config = dict(
    n_layer=11,
    d_model=192,
    n_head=6,
    n_kv_head=6,
    head_dim=32,
    d_mlp=768,
    vocab_size=1024,
    activation='tanh_gelu',
    norm='layernorm',
    norm_place='pre',
    norm_eps=1e-05,
    positions='learned',
    qk_norm=False,
    attn_scale=0.177,
    bias='all',
    tie_embeddings=True,
    parallel_block=False,
    init='normal',
    init_std_qkv=0.0406,
    init_std_o=0.0,
    init_std_up=0.0406,
    init_std_down=0.0,
    optimizer='soap_variant',
    lr=0.00695,
    beta1=0.95,
    beta2=0.98,
    weight_decay=0.06,
    lr_head=0.01,
    grad_clip=0.5,
    warmup_steps=200,
    schedule='wsd',
    decay_fraction=0.653,
    decay_shape='linear',
    final_lr_fraction=0.0,
    batch_tokens=65536,
    seq_len=256,
    doc_mask=False,
    train_tokens=286700000,
    steps=4375,
    dataset='wikipedia_en',
)
Each number is 500 + 50 x the weight over its row's rms, rounded and kept within 0 to 999. Layers, rows and columns count from 0. Numbers have three digits each. The size before them is the row's rms in percent of the matrix's.

# layer 6 MLP up, 768x192, rms 0.203, rows 0-144, columns 96-191
104:537426427497527486540427586544467459590513492442509492471502566463435446493437458579451501547493483494413513499442511524543399500424495524507595504467559536430526455555540523527484405511397443542479464506418461499535459523496503421438464500520512521496483411495489482507631507419475517451
097:467533525482530484444455447494513463536576481469539525545384481409503540476543454467501547539529500421461468469464535512472438541543497510387511598590508492471527458496448542458373481496506609487437607420502454577457459577470491524462516486465538562469482511498425543448429486494512568487
104:496536506617450519529470555449641504500480442526485482381502506516516544503493496491481584509454520535455534431482465571463547535515524460411470505403465480612494442423518491550463469510409507446534446457576432538461457458565447501520521526550607567456511500481462455443405586581521512526
092:429434490493518520506404583472506470388458422563456484436519528476467507454461562539498479445503493483483552548478457506612556566488503448479508558406451494510513494592480456592525486445478426459506500420501511498518479604557507538522438443555442615447404501473583500508566461515542442481
090:492523560458497607501448465478565534575441475439515493458425586563558363557500457431535509472467493557523587513460481522433436475532460521470495416440416444482426539481611484502487525465457445443576581499493496573492467405577505547448477506534536443528524493535502466643608512479501475474
094:519578447581515413409545509552445410532437516528498501483516425517514452401533474449488513583483434408476439434557448474516599506448492474429493479502562568492608548513533425467402501455515551546464494501478496436555572533506522558512514499458479514473501418496524519567503467421465473445
094:528570527402517570410444512440538458492498518472512513519505434610455519536500509480525569535476518454568500457549593525604402529527611406484456456577558466505515406507564443526416452466607502461517570617430576540493485498449471452569499486499428558452541551448434516502446494409529433469
105:473499444499488493517504562406527532456451475424501445507427534475615517570509547477541489422515423531453513449565516511455468533470542458418504540528583446541444551560413501529609461468435474500469571436569402536405641500518597520498464483457435513451439445402515509504508542420480560482
128:512430472507526402503502434451545503433461581457487518497479506411530539559582476436532549537440477476406476472467462500538558421456514574446471440413558493489532576490458413563537483495486587484553604448553438489525523490473512519513442547565503525436544418392600522480491484519523448548
092:445411429548557433513609485532473470467546594594578499486521474513487474453496556545549433479401545467539551482542485536500473516594497509519480452503548427483447531466497437526545470483509459651532471522420487457435508528609588469424548468498461526448511487464486485569468463614424477494
108:487570452476518572508573551505481487397462425500500487488596441517486416460395426486581573472479515549469557568578515572483539539465518489614406397419513494456529567462639534572464490507462513471451503548517503453450449491473438535429439511484486459517519523521469510551511444466511575530
103:479518506552435567552482569541495539450507513438446458466466577532433486526506455481459441495445408458488467563470530583483567531486546526587498529435479440525596374449599414472522484459444543535505506572505488557518556512438512515560502514505557583481529474502530405581638525424534482418
098:526562504491466547515529543597478443469527535513523552510433550502451552421476483490463485474566545518484466509382518538453567492480486503590432491470577511504415510633564534504432491451535457496489482537507516429385585517502451519547492413397480477547474554481553453514536532467558560608
094:512618428556555538549527528530522412487500482496466554526481476439457598480524478538541402457464567545522537466488540643457481532530565493480466412519460502513537464488550513516612492451432517509495385441433535400514575468488589515476506472512513605548550473491506547551557517541586501412
100:458496491443481442532492486482479515452476473397543430543550514510478593471579511595500451488519482527599399386487530494487524498485485578500450496460501517431535503476431394588559519634423410503504462417594515458479517484587509427515557529560513439465572470503556425462460522458462496540
110:426594504505540486538520494538492395519486481479540490480468517569406553493532500599565664500521493533492528485514512429527478472527596458482478473437571476543452499432550486506509567545473523515532480452453499524474510505515517462471670518442429486442459527557510539468486510458438517552
095:626608484531498447600489624452584576458417492560560461509519467507481541504507548473574506487601531536526470490524527449513429557517537459521481471447448590383568524507489389536494472528480542422529464478483541565501505482515475471544514449587512593503459481500480481558452423462337410512
100:447435499521559436585514445475520509520526457517615454554493446528468598507468484521492631466513496444452478536421442447463416481517447472490487493534493517476570472453547593527464505520516398490506622518523516523599460486593531569452479654606461495466601497522500496500486533576572506447
104:472607462501513559529485499426469573552562475451551439554550603421445525549557501503526572442476438521433511399510505528398539484587517555453590550445464416442456486511511448559502402502470530519525454534445489485474640536468495512447532480429546476489531484531437466433523591481575570492
102:438601562544494542401553510418479422493599503502468499518477409460510441478463501565502453495465525552484524565478498505508474559360460565505454463549505429451589528461435490526472582539547572427491527419511472456520576484469438445433380490533444537437465431445531593478481549443449483511
097:443502521476535440440463544534528505529417513501553488545525482437514437397495480593418539557454576446478460464489559528452475573394547534431413557440505593470443550586521446522505452486455468556544477508470612567462517538498576558563426488522496444463577569436577521496556522428463515496
094:522464619449448457497489495572574540588478467464410459548471466658525500486572415479442485527505474460508509459422448511540471452490529558575498379467480490523661540474437479524512558447564572589442544491490430473515573489473528498604484505501560508516520471488503582505536503446517468484
095:565565649487557528567508497485469438556518441490475471408524494497486465485511460516571385436431517501402454554551491527553441514581485421449498363527546437465552613454528591591489536442541446551480455577562437558474453447546434503428551411474542477537449462473489470496532541567543569534
100:507457422492540475512494484504463540511476479402475557451446464539472475397561445508489457528560558458525423537478539446537594529584489587512499587467519438481510595452479470519509580626484481685436560457415428526472435485546616546418520459536559594511519563501496471504555461547433495501
093:576458505488445514551536495597603429588520501457499567433479581475529534571547498447487516571462466511500515474473503463399479474501619490466559442503415472539493601512531516528575389516492574492442545484462512527456562465470467428529474426423612538455524466518468496528505445486536536528
101:534507462580546547493522512468495557470511488549539548532548516503491540525492402462539594556535432536477528560467539458520452499475454504498551465564504458494586588519545429488509454454378584435440462525508570547490493515451464520449423498497508459553523434533478480517533438571557459401
098:537529584471496472527532480417532562492491523521511480597482504370564418482547519596440543519510489432497484489485513471370487376531466418495455469456505504409541391556551570483519452503533557484487514485467521534564534542454551404521467488570507381529462564443444430528497625487487552511
097:394473481463572557491512435452544546511572481507506599549464512500462470502469523507407496549543489503564482560572460498480587516603428450448444357594540543563434420475539516498537556387557487552487512498415503493476486436619412495429494410502503548451465545497514543520488505633441479478
096:504595401508509489506490500493485450573523466522524476415468449477483481539548495483545466515599405524518506444457479545492473537527558589509580458423390497547569582470480541517520411493519547443580410536593428614435513546503439478501484424477476488495541486470565520494451532470518500519
099:380433513429498555449557429428574475587484592540557519474474445577453504512421464512548502476502493436476535518466525508457448573469456533485446385451535501415510533494471475450491446512640527557552537593479453603470496484490553530529519510443468552558443521481474538468457389464539502541
095:564555444533456458468568424536522418471435527578531447578513568587538544400472525541503550528621469484505487463452479506463541515376440552517470558503466430455488448567447553487513520582449559447533533533506445486464466540512472521588484490576549551596458487504509528627504585455465461469
099:566548558609455469510514454502520505502502474432462484608520537404419463505504400539519528369486496584437471452420413521505584524521498476524427493396521538487476488518467555497544614435462455509456541515512442454436529444529484480558455488494412398483448547535485529467455567473509423495
092:484560503490378553564523505556372459487523551509525461407465497459446460528502545512509519538470485485562568499548424502476471519520526392421490456465559504581497572541519550512388527499529414541534483367530460435460434446557486482546512519488445460458559553558456456558545521510521471535
088:577587513414574542538485472380448497498471382527504502476647487590434499516627488559581558555438513595563469507456540458463489455465548505514528497550498460523508507570492507555444564419453398555610483436473507510524538471448488564520403486542581454543537448513527542488473459460445534487
103:499560554414563533416553519513618436566521423512556476559502465474536490513564529556539500502551402506476453474520517478510579559570519494479604533562462543546460513437564555490427454431458525435481506467498529393521477553568472428482508454515515552496605481444514458432547490477497516512
103:521492492557443470461584483534481488524487524438457519514498552450536600510537448541504417477496410519499542480442514467479473578520562444508600446465459591541436530452526530411608547476438492529496496429410533492536499565540554566595590432527541445497550522489464555469542519501575501466
089:538494521518525554510617540473453565501543435489486384550454542454505598517438500574408558557541486455456439510500518490510459452526519481457541502552501526535404561494463466450466459490539536594496490522462451471439613455432538511508581415493489528529432510437481401406552549547535468494
099:421402428525541568474428511490475420526413489504522504572505554581587441512545452525493491532554502402656388477432502415490474398613508595476583494477563481516568495466441542551507507511563482548500534469458570457524460512542550468499402398549582463500518490437536518532488514418517483593
121:538476450485512405471512431548570507528502471551487482533505464547481514481484480423553478519608495413516608479519602573480487490491527597452513533546457454478485509493474503524468476460488519567432496538432538439563430505451545449505541432542548502550457444494527476460486546460519477462
107:526521616570412481475428496544508526527502384498578389484440509464557497433524609458466586560492486482533472473619441495513515532521460514500501583541467523519539427438513578513454522489468491471418455546479471464530534442561417506530449401545525502512417467527560554529417529459470501431
091:525526496553489443486536463549569585453499478476487513471481459479550454498476469563474457589533536508439651460462517547475526497416452465402514504471444497465403566458535526562427554523505457489497552469514444461573472505477514574586534470504537436401561464529521563523462499423510546449
094:520496565556535500543462510451487560466532483465481454519449509560454459387550455473502441605573576561418498530514437484486564464389619513467480539568524491447530492422513521480549449567451412522403498534511460464499522481580520551420491581442633543491485448538502508606539541500503401380
095:408592522493460587457538550439460554472530527464495475544470600476555464448519527550476485576485559495517467470474487529512471506442546460498519426495423495437462491412450319449511520495463528503492594455495506544559549529531513531495538342483406556420516517516516412581437551533456489484
104:477558555466532454549587514522503494521532509400539473436429536452426449502509544449432476517491486587515503492468381471474555472552434521475508557468459442500536564474533493502469476507457562530542545466417442532437472503594458533622522433517498451497529469566494531499393596477482526417
107:600515490377474510481476584630459483510507493517471523472416436537541563508492527450545447552476564514466519529505478511475396574484559595518560498542469525490502627506563487544529449535433537549454463508449543423501531407534552460510454462492502512495532535441531463507521458520569416511
105:513494537523435578491458574466450569502493477490528516546559616466480447551537475474439506572512517442565491390392502496548495537569456525553445466609520404513444548526500458508451532521483431456494516446435572481526561446446595521443512529568455469452495545456523380515511548538436458547
102:524483522453520548511481607452539580498484498450517479490504433558465525526439560478445607433493391531508458501546483489487492470500517473496428532495532464606459546479456526452505471456449546400540345433417521482491539521508483521515572498530483534505459546596379468524496493486508526558
101:485459588498557473489375507499519523506491521542535500524500497560577499535516501450488535400403454471476567423510581466557501553464427469483447534463537494568516468659510481443511486489526535511480577377399551437456523407493492543463419529512434513431489527447512540430424543526542480436
098:476521499531507436547441448465429528474566545515522596508484476584373537567490477504453552486527546495463443504454442387557384421515545476503433535572460474440456627448477536527553472486491512516453469545401516453475568536569435488494548447491448509546535528435456378449507523462498517526
091:534559580502506416425462496445446484482544432452530512416455444601440495520561533498411591514584566550557455459531554407448605408411455480470512464569449498522473515456506563457531474514421510537471556532504457539482437445505507551549448512551463485507539534464458445537619502545508534495
095:538563478543569465474434532611442439544510486576526498476508470493447486564598450468568428511492539550423570479388511571505482453469541447536550508515392458492511556520590502432484526486344497530511594486455424508538517506456527577564498567494469471477498513416385502428483611454482530453
103:508470432507469524524500492421539549437515469495507653507410638468460537433514523414384480515504430485517535505424514504489439504431496494517423485517570508462495516593504573424454473479423563438464545414434421486529538529600425500526482538562449419499459499506513488526509518508535501513
109:500503503500501364523522439466382554447491523511498506422535486558492546454454350571518451504520496605511540358470528460471553418516539494463478510394425525483445559460514539501487597498530528462593477387495479391539551499528560488509527493533471522447479521509492470544513451571508563582
110:513544453492591492371539526484461496496558511498479501532458513385478578564478517523527447530550444560575481462424593513378451488565483507476570481531566405462513526514485447566484412509449413495461466575494542453472432481456420523433544503488415570590509516481478498425480577464573528579
096:442541465542467512502512472549498477496526533511449512486572469471403509447503496540413461568463478489549477490541482448421395402506590508423570461506469515564482543507497480441595427495569576530419435560465428438484398547493438416490393449526547495466527494445471571562556464501534483490
088:499554475509502532499517504542593471507443488432510565544543483521475498503560544523518455522509512580484456448492515487474508585521504510597476585517466433493490498471563452458453395460478487578550475482667395501554508477513481465559494528500584574475628487519574525570444518534468552613
103:477502398455460616504546568547555515501518438448436539511420444516505510424430514518467456554490529446501450443563523511482511509545569512496503485488527514566586539474465488475450505485572530502542596514455521473575509473581498498491406441501498517500494493392528498525598466466380491412
097:539440505491457456490500532481608479499508479482545504548486512468385507449508575495499534508594513505522503456606450429505543444496478495532475527379538479561540538481507496437568386392536483553473558489500502427518536414579386429559623455392493475533596572525512496429504493560512467583
104:510489464586501546596572493469507527405545513444573508495478504525542557485533513477444525563482523544500483499434481518559430516489451500441501503556573518486459589602512483627585490418489577479512460454433528466468489619471537558492528527395472555550557402446478626511524483541455476444
094:346522421498545466605461422459431526632524441506581526492529577493454481507626556460558454533522408454506435465449452401538447502473550553540381481580547548489404532493516492491500515453521533539452562553467453521493533488515477428578537463495517536468464559520477513517499454505385469463
093:528626479456596411452491513456497492404459612552530573488503460505469506501600444489509536519556532631531444599444556550495467579558432480495394485444539396490500489577503565498479540439536462462497474546479415488459529475451481477430523472494510449501434522569477536507499588498446509525
115:402558461452580404490529468485581592506482603512455538496537414621522449508563465499407502503538493523418555446436489496474435507569492553519523465528491531500610580525512461547492523474606599585551499523486437523495467506512512485454485516515523471515522547617506531566529532433458412508
093:557536363538521502549477566544574516475447468462472560551426437488502519483588431494503507485520582432387512533473461491430419427524505509559510423498530533512564553469527499412499477493588585596547523536492494511509514387454420575575421520512456508484466397435513509514462480482553458534
100:447528569472466538512500485496610520591470483542557401564479466476518483420571439458408490524524489420582452465420525503562547504515497492527569423435490479426530539520432479480443556449503504502540421498557411494498498456598480485433554465550514574505534509558507468520567496525476419489
097:524494473496503646450536532477497507549529444429532498503558580389423432527458463470475376557484457535452601501461534496407508524455489496429592464495536451440532554488459446506514515482547388590515508510435519476469562541553514443498443422523564407541528474454539434561483557489591496541
104:460460493515574529515523499482533601412479489493499601499476398471522536485411526454575489550481381563529524486510505554446502453523453486462514582528500523524544517383546489475457542494494515382502553545501485440390489575477530499435499507434483599467509480557434535452501638470536458442
089:469515431429454522478560556516550490514530517476478515531576488474556460443392568526468500561494434627534441471426606482469411473563519576509526460488472461566490489437650466464514452566593447577483583521489447548389465566536516481483542526555554440499484539457470370542440502542492519494
098:416519444597465565565486535500515485611500596562525430517544493584518461478485508451446495495475487476470412493561486561527460547485457522512430501431553471559568558500425481513514461459496547396479535602524472495472546510530441614620488434456536413431505430506463457474492534435481396631
110:484487518613495522573561547455494459493497563495457479451490486541476463458501525502526532559451500525504407524606494537487432576425548526467476502584476456573449523514549548578486501548491524458507596477502503561582542499508496460469490529510475571375494509570390428456470526433401465414
093:595512509508571583484519464400467555595483444547510491430521558464407552441556437517504562543521496543553449554447381422497524536560456519469435481496551482488531480397419423443443513610528529419521549402503458460510527474504535448476487435570479520579481488512491402525512541483497504522
093:541409450530499495482466496400449571568473477527544506445500494510476518463618460439570469553432547511508494484610630370499412457397555568484496444499415483590514481500555411480500434437578441548535458430438428494585466528496474583375489512576535411492491513456488569501496569475571414457
104:469496451518464530437517512497426517464493644493480564461459461562450528420465435534601527557541474604374569505462485517518557500585582493462520522473461564542533570524540470494559525433444468511504487506550540576465491575504440467406413452460493499528593545530553496471477438506516454598
102:522426502491499418516627365475465518522505545484596556449474540566514541490452488515504563496435482543512489506508475533423425515519547475595540546440546531521438401479507426499464521545495599397520599427577414528444468553542453570443502504511547510576490506441436563593488595558479544381
104:449486530477476525542400557499512474476531450526522464457634501516532535496534578613418488531494517527514466527482524443489541604529478539416504471565447515435499595528535560475478529476575500430529476504380538434462503398556541489469518508480535475514539638542504586498490601539432453450
106:519601441549514450602594438395551480453474437541554445535344537580520562482566420496497487562509497506454494546402540546523521436378556463543435483496555455537500420453561427450565510509489559513537460447564428550456455466524441462512522511495540467498511580390407478542536531519481553451
100:476487401447540491529618481517560523509526415536452445475534557558478524483526547509465587564501475569475463525437445396429530552447490461543415501483474558496496578499547579543535478435539486466475502483477596530494534541608542609386525519486434486513538473466560585578458519462588565525
098:479451471542449522462470515474506568474501434484539452516528548469505475383518548505471582475541494432561430494474530529549542536456528559502521445414444519377528444477499409498483467460488523455594545566457478536429423492553531541399548538378548503523563501461476519529566538519474564516
091:510563539538520523459470448466451570497493442481449444590531432560479498558531487416537470512532564492447509449531498478520504511531567510406544580476625486578414539506476497523450390545462392535483531553510424495578550498542492524570474526349486548491494436507525536543533446497433476442
097:497555437447519539554567373506519573561460500454539480522482449537471582565496521461490603441479477510530511459489552486501543474522442479508490393524623506517464425426481459507595574527412518562537465470513507556471466481473513425605458560512493469439388510485517417500526458443565551505
103:481560468387425521506509536527519500521469472464531368493467469564450538539401459549512531448528435557439522505446438481532519470530487489443477431444515431592620498525484505503485569537458493566425489483480463466406493496516445568558531463599564499462540467467554420625505554466465516499
100:542434537559576411428503435460574535529559553456503554511438534481403591470504508436496384503428537537411417511454436467499546417482553460465468448497508461498494540475486572484544435515551397433410448522464561489465549525489452503494519587527569444526512401486504465487444527470455464528
096:497612438543464506478540495504470498442467477489561555568523456422459525488560513560573473469459447409510470433465468589461549552533464467547601467521419443444469453546513344480512445450512488524421524570494497554492443476457464474475494482598547456533438493373479428509557455559593524485
096:459511435492536529471478543526491511490435516399535650481496573575436472443452530527523441473468525450478436430593463547526477437506503486499453475532514440457445469456583478491599507561467537531548645518514469487517573540510432496504447492507433425422435520534537472420462388473501520494
103:581579441530527522529369562436531574535490470515520435467390483457509409567543483548487410520467523490547524466570454549426556541456524531379456546452462496575554545496394524578527477442536504530503576519522484470438539475517512533561475528439477531419493502439528386467504507516511537539
098:446495519395453499462453471572500570483486532538478540524472522518462485541457449488554558530501534460488526485525522528493529477471528386437502392494498507470445556558540536568515538533452529526523505464479544529500436528492484480600478457593462402442545587496409457588476558410577542440
097:468463479401480490496475548481514450457496431466443445456548454507511438460469493490533516494433437431508538593531424524555523462480510593499521518495434471442561511529450427479510511473463460460496511558535565482505513592425518562529613399482499552504524514497477444545548476471521382463
103:574549451464507500500473498497477522429397567605558540426487529518451492496466544424425566431464548503504386565549567585543495497554512532483490494588506433522509403517471476530566451543511518466515513457483491473527429539588408623464483505538477461498469484492507486569569484464498560586
100:536630541584465563446467528555535589513535495548438533575529416453436535412472418491408515571538591489457457505582551516436562512541484463463439480526516471429482505505476488411530492567491500448609492548453476516416517481429523487510488414474497471442452597517561387621523579523558512486
089:486510527416504505457411518551617477481391514444540577497497437517468600523455448502433558467427700492550512442635566532554524512523432413550540471435564474466578493519521466517493419489498447550514528517544477500499526409563423516477506397486556559463491542508566423448477545520540553606
105:550488535545573486437559434533470566457564490546496516498483561442412536457436526578479510546517468565554427494488583479601467504517527503472585484561422514519537595544485426572422499546426423525550592381573477461545441504481476497527525495445419529469571501590516461459523382470655504483
109:460522469521456370517497540515524427469556487529573509422468529546512479526522502583464442513541436504409635568463556468495489500559480557509535520446605438420466662569577499429533464534453504490470442481558504587436538609504560563401522484554474413528508483487447397501490488590516493547
099:497501608563556502552574486442474408458529556535464446452473413448441449569508543393486513468503509475468458515477437521392515470449476514414541482465555493462554516479499543543481456437504474471553554499541489476534499473496557532561383426563608565431486467503373528498542460547508525585
098:564537556574441595440538491555528570386537521532518525517518476561439509466499487484518434493466610504436516475443555513537507527486596610593523489430538370529557585504459506504396447479525444517535466531486443480476532510564410507477490430570570461578529516478474523475548460455517554532
107:476477466468423534436509478543596615530511496512491534523490521557454474467519483500547566416498531554499444452555578441493469470511511545513461475520497551490447502507528452413442431536440290495635579520538536476423495495485551382557493598418485540527503484508574513507555493514532515450
109:443461395524471511539520476547473552486528519593587512458514456532560609391469508546513450587585599513482458456432492535460499454447466559455451414505473500450436520459543441507515416465558445482571461489489513445512444393480526526527499548474504464460576478546486463574529527497540519494
111:510491493452592613445548578545492476520484516508464539495516464453536427460446584499452525573522456436484539519395498559449622438517479517486474412479477511562513471549529371460469452474528501443454507412441517492475507529575454428506464496536470554577459510516578495482489561505622491478
096:499433522487472489504501518447486580406538527407552548456503563460503515461496467487527519600382477525574512511524436446469500395515426499482497457481559497475465459496537615397522451482539506418490512450631538500503491458531505381508577521481484406431501488468568508461459536525476556440
097:563528464448443518569521602491460617460494499602540552497449487539499502430505524623429579477525457513528456522490426462503454507546441525356428525496568484507493456436512513490597504619442509417494488564491472533537444456509497505401456504456500490540509434488537362590543504551543467577
101:532498481432466489497555505566571464564636523527557527485499452545497531402531512574503437482561417493497499533412485480499429457483440487525476451441524517564382572616521514460545468486500396465580532460450436547514422351527499477563552499587442462618566506524559529479441440532417456527
104:541522480427517448498453538563455476535538442456484522472445448459510548476480479536583429519524385476403502531416580511574542418432524563460528450431495523438551593579573414539542462475491520537333515577516478462504489556535465438486573520523521545624446577592471493523440458478524523490
116:546493437523466524522506495447471538470505494545551507523429521474473469501534499450509589518529505553515509539548623483478448503486489523507466434618442498396571572524529461435528516514435547517428436458401439527499521545450517528525573453434487548451514567404481479530560496542495540449
097:473490446456534469439495539610433484506486407527518525511457570537534503509497551558338580454490470539507475411465489467565447472462539430459474520496432474436476503423592509435485482511520504545528572547498527508515539541449515497373500542436507511477473581555431524471406526451560590431
090:490587540481485489459463519400481508470479382444561531527620437499522489507558554606499512502437474501570551618414448354499458476556509520501469639510541507515486552469531433471539470458486483485574504399479584533499481458571586440450433447593528534510532466537526521410456418489450569510
105:470495591473525464477551483501485528475465497551495561522461398475515531511562462541486490534442406506427507480540494465506495501569535514527458416542597562557427441622421451457481440554484461580419453457506392529552560495496513345508492524579449514477485468528431405537487472468471577542
097:523500492503433478534422484376527562483551518469587492476530609487459506569424491494489485492478509508473398382527446492480442515595516565514532491441522528445516406409450424497449509489487502522565522517422547572488519536536408441559519488488491495499580524544407574512488597508473531392
096:470556535481528450539476481484425470508517435526543481438538569478484470517505518505470497463479436504525433502570442548456470456636514476532504484500496450433532452474589542632510432449442524426540532431407504550523493505497472415488437514516534519556465538441506532482414511516499425456
100:479511503526454525414420494441615479456515439508621531522469503518560522463440551516363491469500450509425531530524470498447508454575542613533582422469559442527442476432453455525532528551513466496461518544443477502487491486475486563477471520405444540433506433524463470505470497453429505570
102:513515544476502453545508447502505492550565506489532550546523438483483477563453504582586427560442516608494551537419497488516533539481570466557505456449472460429568476483519459486492444476588487566455579520400397592585456560514546530471504541457517533552473489547515459424440586537458527588
109:484452463555488491542498496589560555529502403576526607515479447507479397537541549486485469390470484565487400364488421597515498411537521512482448468437486580522559567536574624450511492515526539488535499439531434432459505538555506487503439558549539525518469510430486477424547504519508519652
094:516531467550466512448534521529506504470447477463526485608486470570558441455560476454500549507504490419503396560501533488524449335472628543527570489499543531442443479513504566504430491439467496621513459599467482482518487498536489425403458479551535629485526508525526498472397488470559485550
096:468529513426527483485469531522520499509560500431445537519538559490498573451495519515535460481471462496468509521551473498492411608608536527533453506451495445441379491484518504502491484471436503526509571571471410458625557529512590504577491524484505553518495480593409484521498498456511508484
101:433526486423511446465469469399421444509537516464500525528558614449465395475506503502532504517471511530500425498516491453466521542456415493472423445576426552517466536556489464559507448566584554489459523490530504496521452472520593496479607503547602503603485630600499494502479628513527598433
109:510542450474418501540506553533509402500472511460477489515551495522455552576537411503556543518516458499511464578520566518514455530551521519556473448449567568554567481546566516448526471594543599477536504491534521597529547499515527492412561463489429484492561517563463443480503550464361467440
100:502562490555600496531467471517455524496441505535498558557438528559429436487520489435471519447428458481511491494390469465589431561468485502445499499503505492527451588398509534496504459555462419467532430515528514445392554449513492507394494469392552490511541517472538515496496475511576493508
100:492508516499532552447509516471564572531490580484563489538543542484485514509507501455525502478485402474504478500456547536535436498465457456469505537381488482393503444416417416517620456402526470483539510509544450498498579518448516546456526445508564492506421503534447540534567489500480538384
104:408517541573497455502469522481482584529563525550581428480554567578471462465430555482445546455499470553523531516435495537477475473489463593508511528458501459569391466468476493497467536464578569491447539467437424435510584457481603547519432574479551440561497533609450560462562492407493632490
094:444505481429573418467597537476582588582544479361498508493495509444483500505541556491488441504489519478540464468436489502477533552519471543472443450527513545579450470597488492507508443505462476520521471414572531407399476519588537358564516479564506462457517544524451498469476504553438485494
100:516465409425483529469518539413499479524439515441451584535585513405439448451499430552536502520447450487549504478421496534480545465485562557404545497508469573437426490437415463456605460532524572421452579524469553487510470410505412495477402499548474512586459541419556521565569575454477485562
101:454445392535495553402475518598485479501424493533506459451492432485486426631489469565454529376492511471495534442508477539537533491471580465463607458504471483526496564460549483451551519496550485439541545621601513489493518541445478474496453561484515472572453533409483395475471460486556489477
094:507582452417524500477549579449509454407477529556514528457542531487559580524597580502489417409527454560493577468515490475503454519585441501463551401573525412504480509508490471454555527466408534443522484450540475532500528470470520432476485508544498478468491505485438539535522533384503507580
109:531537588441537474541444529498517515543425442631530571534476542528464497408487468521472525561560475549490489565431515449503442511452453373450494506464553534419571439472421474498521492564502464551480484438472482489558606465515442521408578491567513547520466504463483463483574455536549531529
104:470590463502456491495482592570494496507472479485492502508359516482503513473561419535402582523474554456508517478522495482464471489572519453472560439438586544479490549466503454419489552484439566519436519396502475444520431470582523499531529385472519478472527501467400508583521407499526533499
091:579574499626554449451502540537473424514554433519510531627473478611548472474530535429488520482566462474530533419493483471463507560546486507468521454450558469475498533516413538522463522567552396461414556491471539510550491502462440496452536424506508504490505461418439467408530437553426531478
100:477534578521521508560491515526507509462474399499562547490554554512404530490481430524504480493375558484531435493602560468487497431516562575545560592550457486481478491448528568450552510480633464515443531396495493421485472483545537618462422420546406358554451489517559480452446646447445479531
098:493563515488530367413533453472507492493522495573510511523513485435548447543513465466414528465468541535459461512532458451591498493494587521521415461622420443509537439521546477482484522492420494595525541479371485439500446477434552436451502578512568624539649555510533517492524520515456493544
097:505554508476463510430465500431423552484546547534462475470504468596526551405426524494414406502467524508444442512525496485523480575381533476535512533484551468518503529518537493510573477491503517525569542537423353501408562523526594533524495480520509514440450554504450552498405423399556595664
116:492532508539521503548583360463499481519521491487479572516502480400429528488543425537549492472514425504442453479522512541497477608486505508441600463568503493504477553574555502476470466455480472532572464517534608562589582538535476523437418478489485404445467556496598510522498469502451483578
097:563559564532492510550462573461547420476509565512532501545451502471557500594414556478490550458617451512547489527451547476468549528542474490485469452475575538451526554493539495546481594582439378456544500465433486358484485523501512472521484403497555529466526529494534461445482494532575430450
108:583544508472454498509537528459546525519475488471589486390466412559517531491546447551507553586560563410499551491447442484393521434536500504488499520528479363516493425426491501482538475412448492487606471528492413512480578555459608485512456479490503558532504460514518501529561482447490482505
092:509481444471469499494460507487547408481557521549484552539400515368444507491537410584486443453510390514556447523471422626461483443491569432484428510553572475478523527538463495511436535544494429438564514502587577512450489479462550467406466522462499599470625536526427513592435485571421513513
091:412461406467495521456584522453521554443518444499560523607469558477534519514516469534434546550532494522444524492539518489538635503499495548530457525508532458557558500532436504417513450451540472431580596497402508544501553527465536470525460404496591549556473522545477440463606502428406507516
106:505418490504554480541503521534431575466443486545577571501474534485559574559378538456498625500547491453423482388451423527572523500529518498524483542462558480588435418478614442446546604500562466480522516475483449513497575465549545530544503486530515519465458424468499487557585524490561564467
087:481581384410511547525508539511565550400506514519484481556543476493524558493522492446563450531570498536503391527466619510486460542472477460458453540494484567431534441488494505385489462484443518484484447467478536408511553522543506584559560449525477486453505497467455584454512537415547533541
105:482542448442525522462451469501416415540567587514455542483433517515484515528491603426575503427398456563454588522561481502534447551494563547498568514434558559525608508469497569448499424592487475436520492459415501443396381560642521608525473477483475512528508543578533513549491497504553514581
103:537438615509525606535441384502523396460449446524592604509405523570519546539507452440485501523418582428522531486413510476431489508455442527506533486546589479488470513569544526594565557517457493486453487453467568434481460507526456475536522440565444529540565500537548499474475489505579445474
093:531511524468564444452478567575589412504514539487491478482534593607417446504494451519486475498499448558451532546403465506442395426452514475552566541533531493458601536545483501534481537453428601374458538469556479503454517515576461527466591518563480509504539417606475471574418510558467484517
107:410536518622514477427521530536514452429477537471538419523528403448465467546398442480563523465561476548513521570471477505485495504448428462470522574435466477494467526475401542562538417475468530555540483382589488525557502502499442604534501540606508530585550524421516483468544474551466543546
096:524424468480537526474540546454513608530493533490500491529483512557434492521518564486493471540534438490599424388542528517507474562520487465500481473543540450480618549507540515515389557507520484501518470492487605523481490449448512552513408473532587525457521518482547490426528524403513473563
098:553521528584567518592443464601522468569507500567567530441417452516508473559535583484473521474423504449498535498392537517457542477568494501513567429512452481475513498538495456459457507466437486560476432506420547469477488428487504523485474524518420513533397590435519514444506521441544497495
101:487471494506507587527405558504565443516484490482475484506527471469534483451526495521489524533469487472481600445638524483538487468569424551536540421509461470514465497518528503533506453538551466461420515479472534470389463514540476534544457492473513460508368579538501507500525533501455482522
101:490496449429486468603515523474538435462578543489576436502540529521392492459535594468583618532524439533473486484481527491504548457537521571500485492426422508401408508393601378438472503523469513422556450510511447499614440504560572536528578538515586521551490490589562492559496504495499521498
099:536509525533455501527562462529558486434552541503584438529498542455569517567455553516504447498508500473363539489521561547548445450404608411462465501478512587452525488445398508408460482451435420476569512467474501580467516527559478526530399494444635398559556558473534404493515562544539526478
099:557452513532544574563545455414521509461452589545596530396439549527523499539490504533489521523583535515510469527557476409428523450456446532424483569463535564477522496466562498461490474480425561537522520475525442458612543528440499526522454418563590571550515583478475457485536416521518516524
100:490503477443512541520485475523489517481531437561660504369506498522544554535511494497529435509505551472458430444515540457512611422437547550500462434471501530471553520608521426544475518404528534560515497545519496482480459535508601543558448448504514590483483423579508449484466500472597495573
098:485493611525530456441449468462518597539461482611459496504481589496519448537482442511553538552441520531536465526473449551560450503465484516450531501453458399422576534464597530514513441523468429426576531487588411503513500566489533572586562569483513537513514450500441547559471556441529450490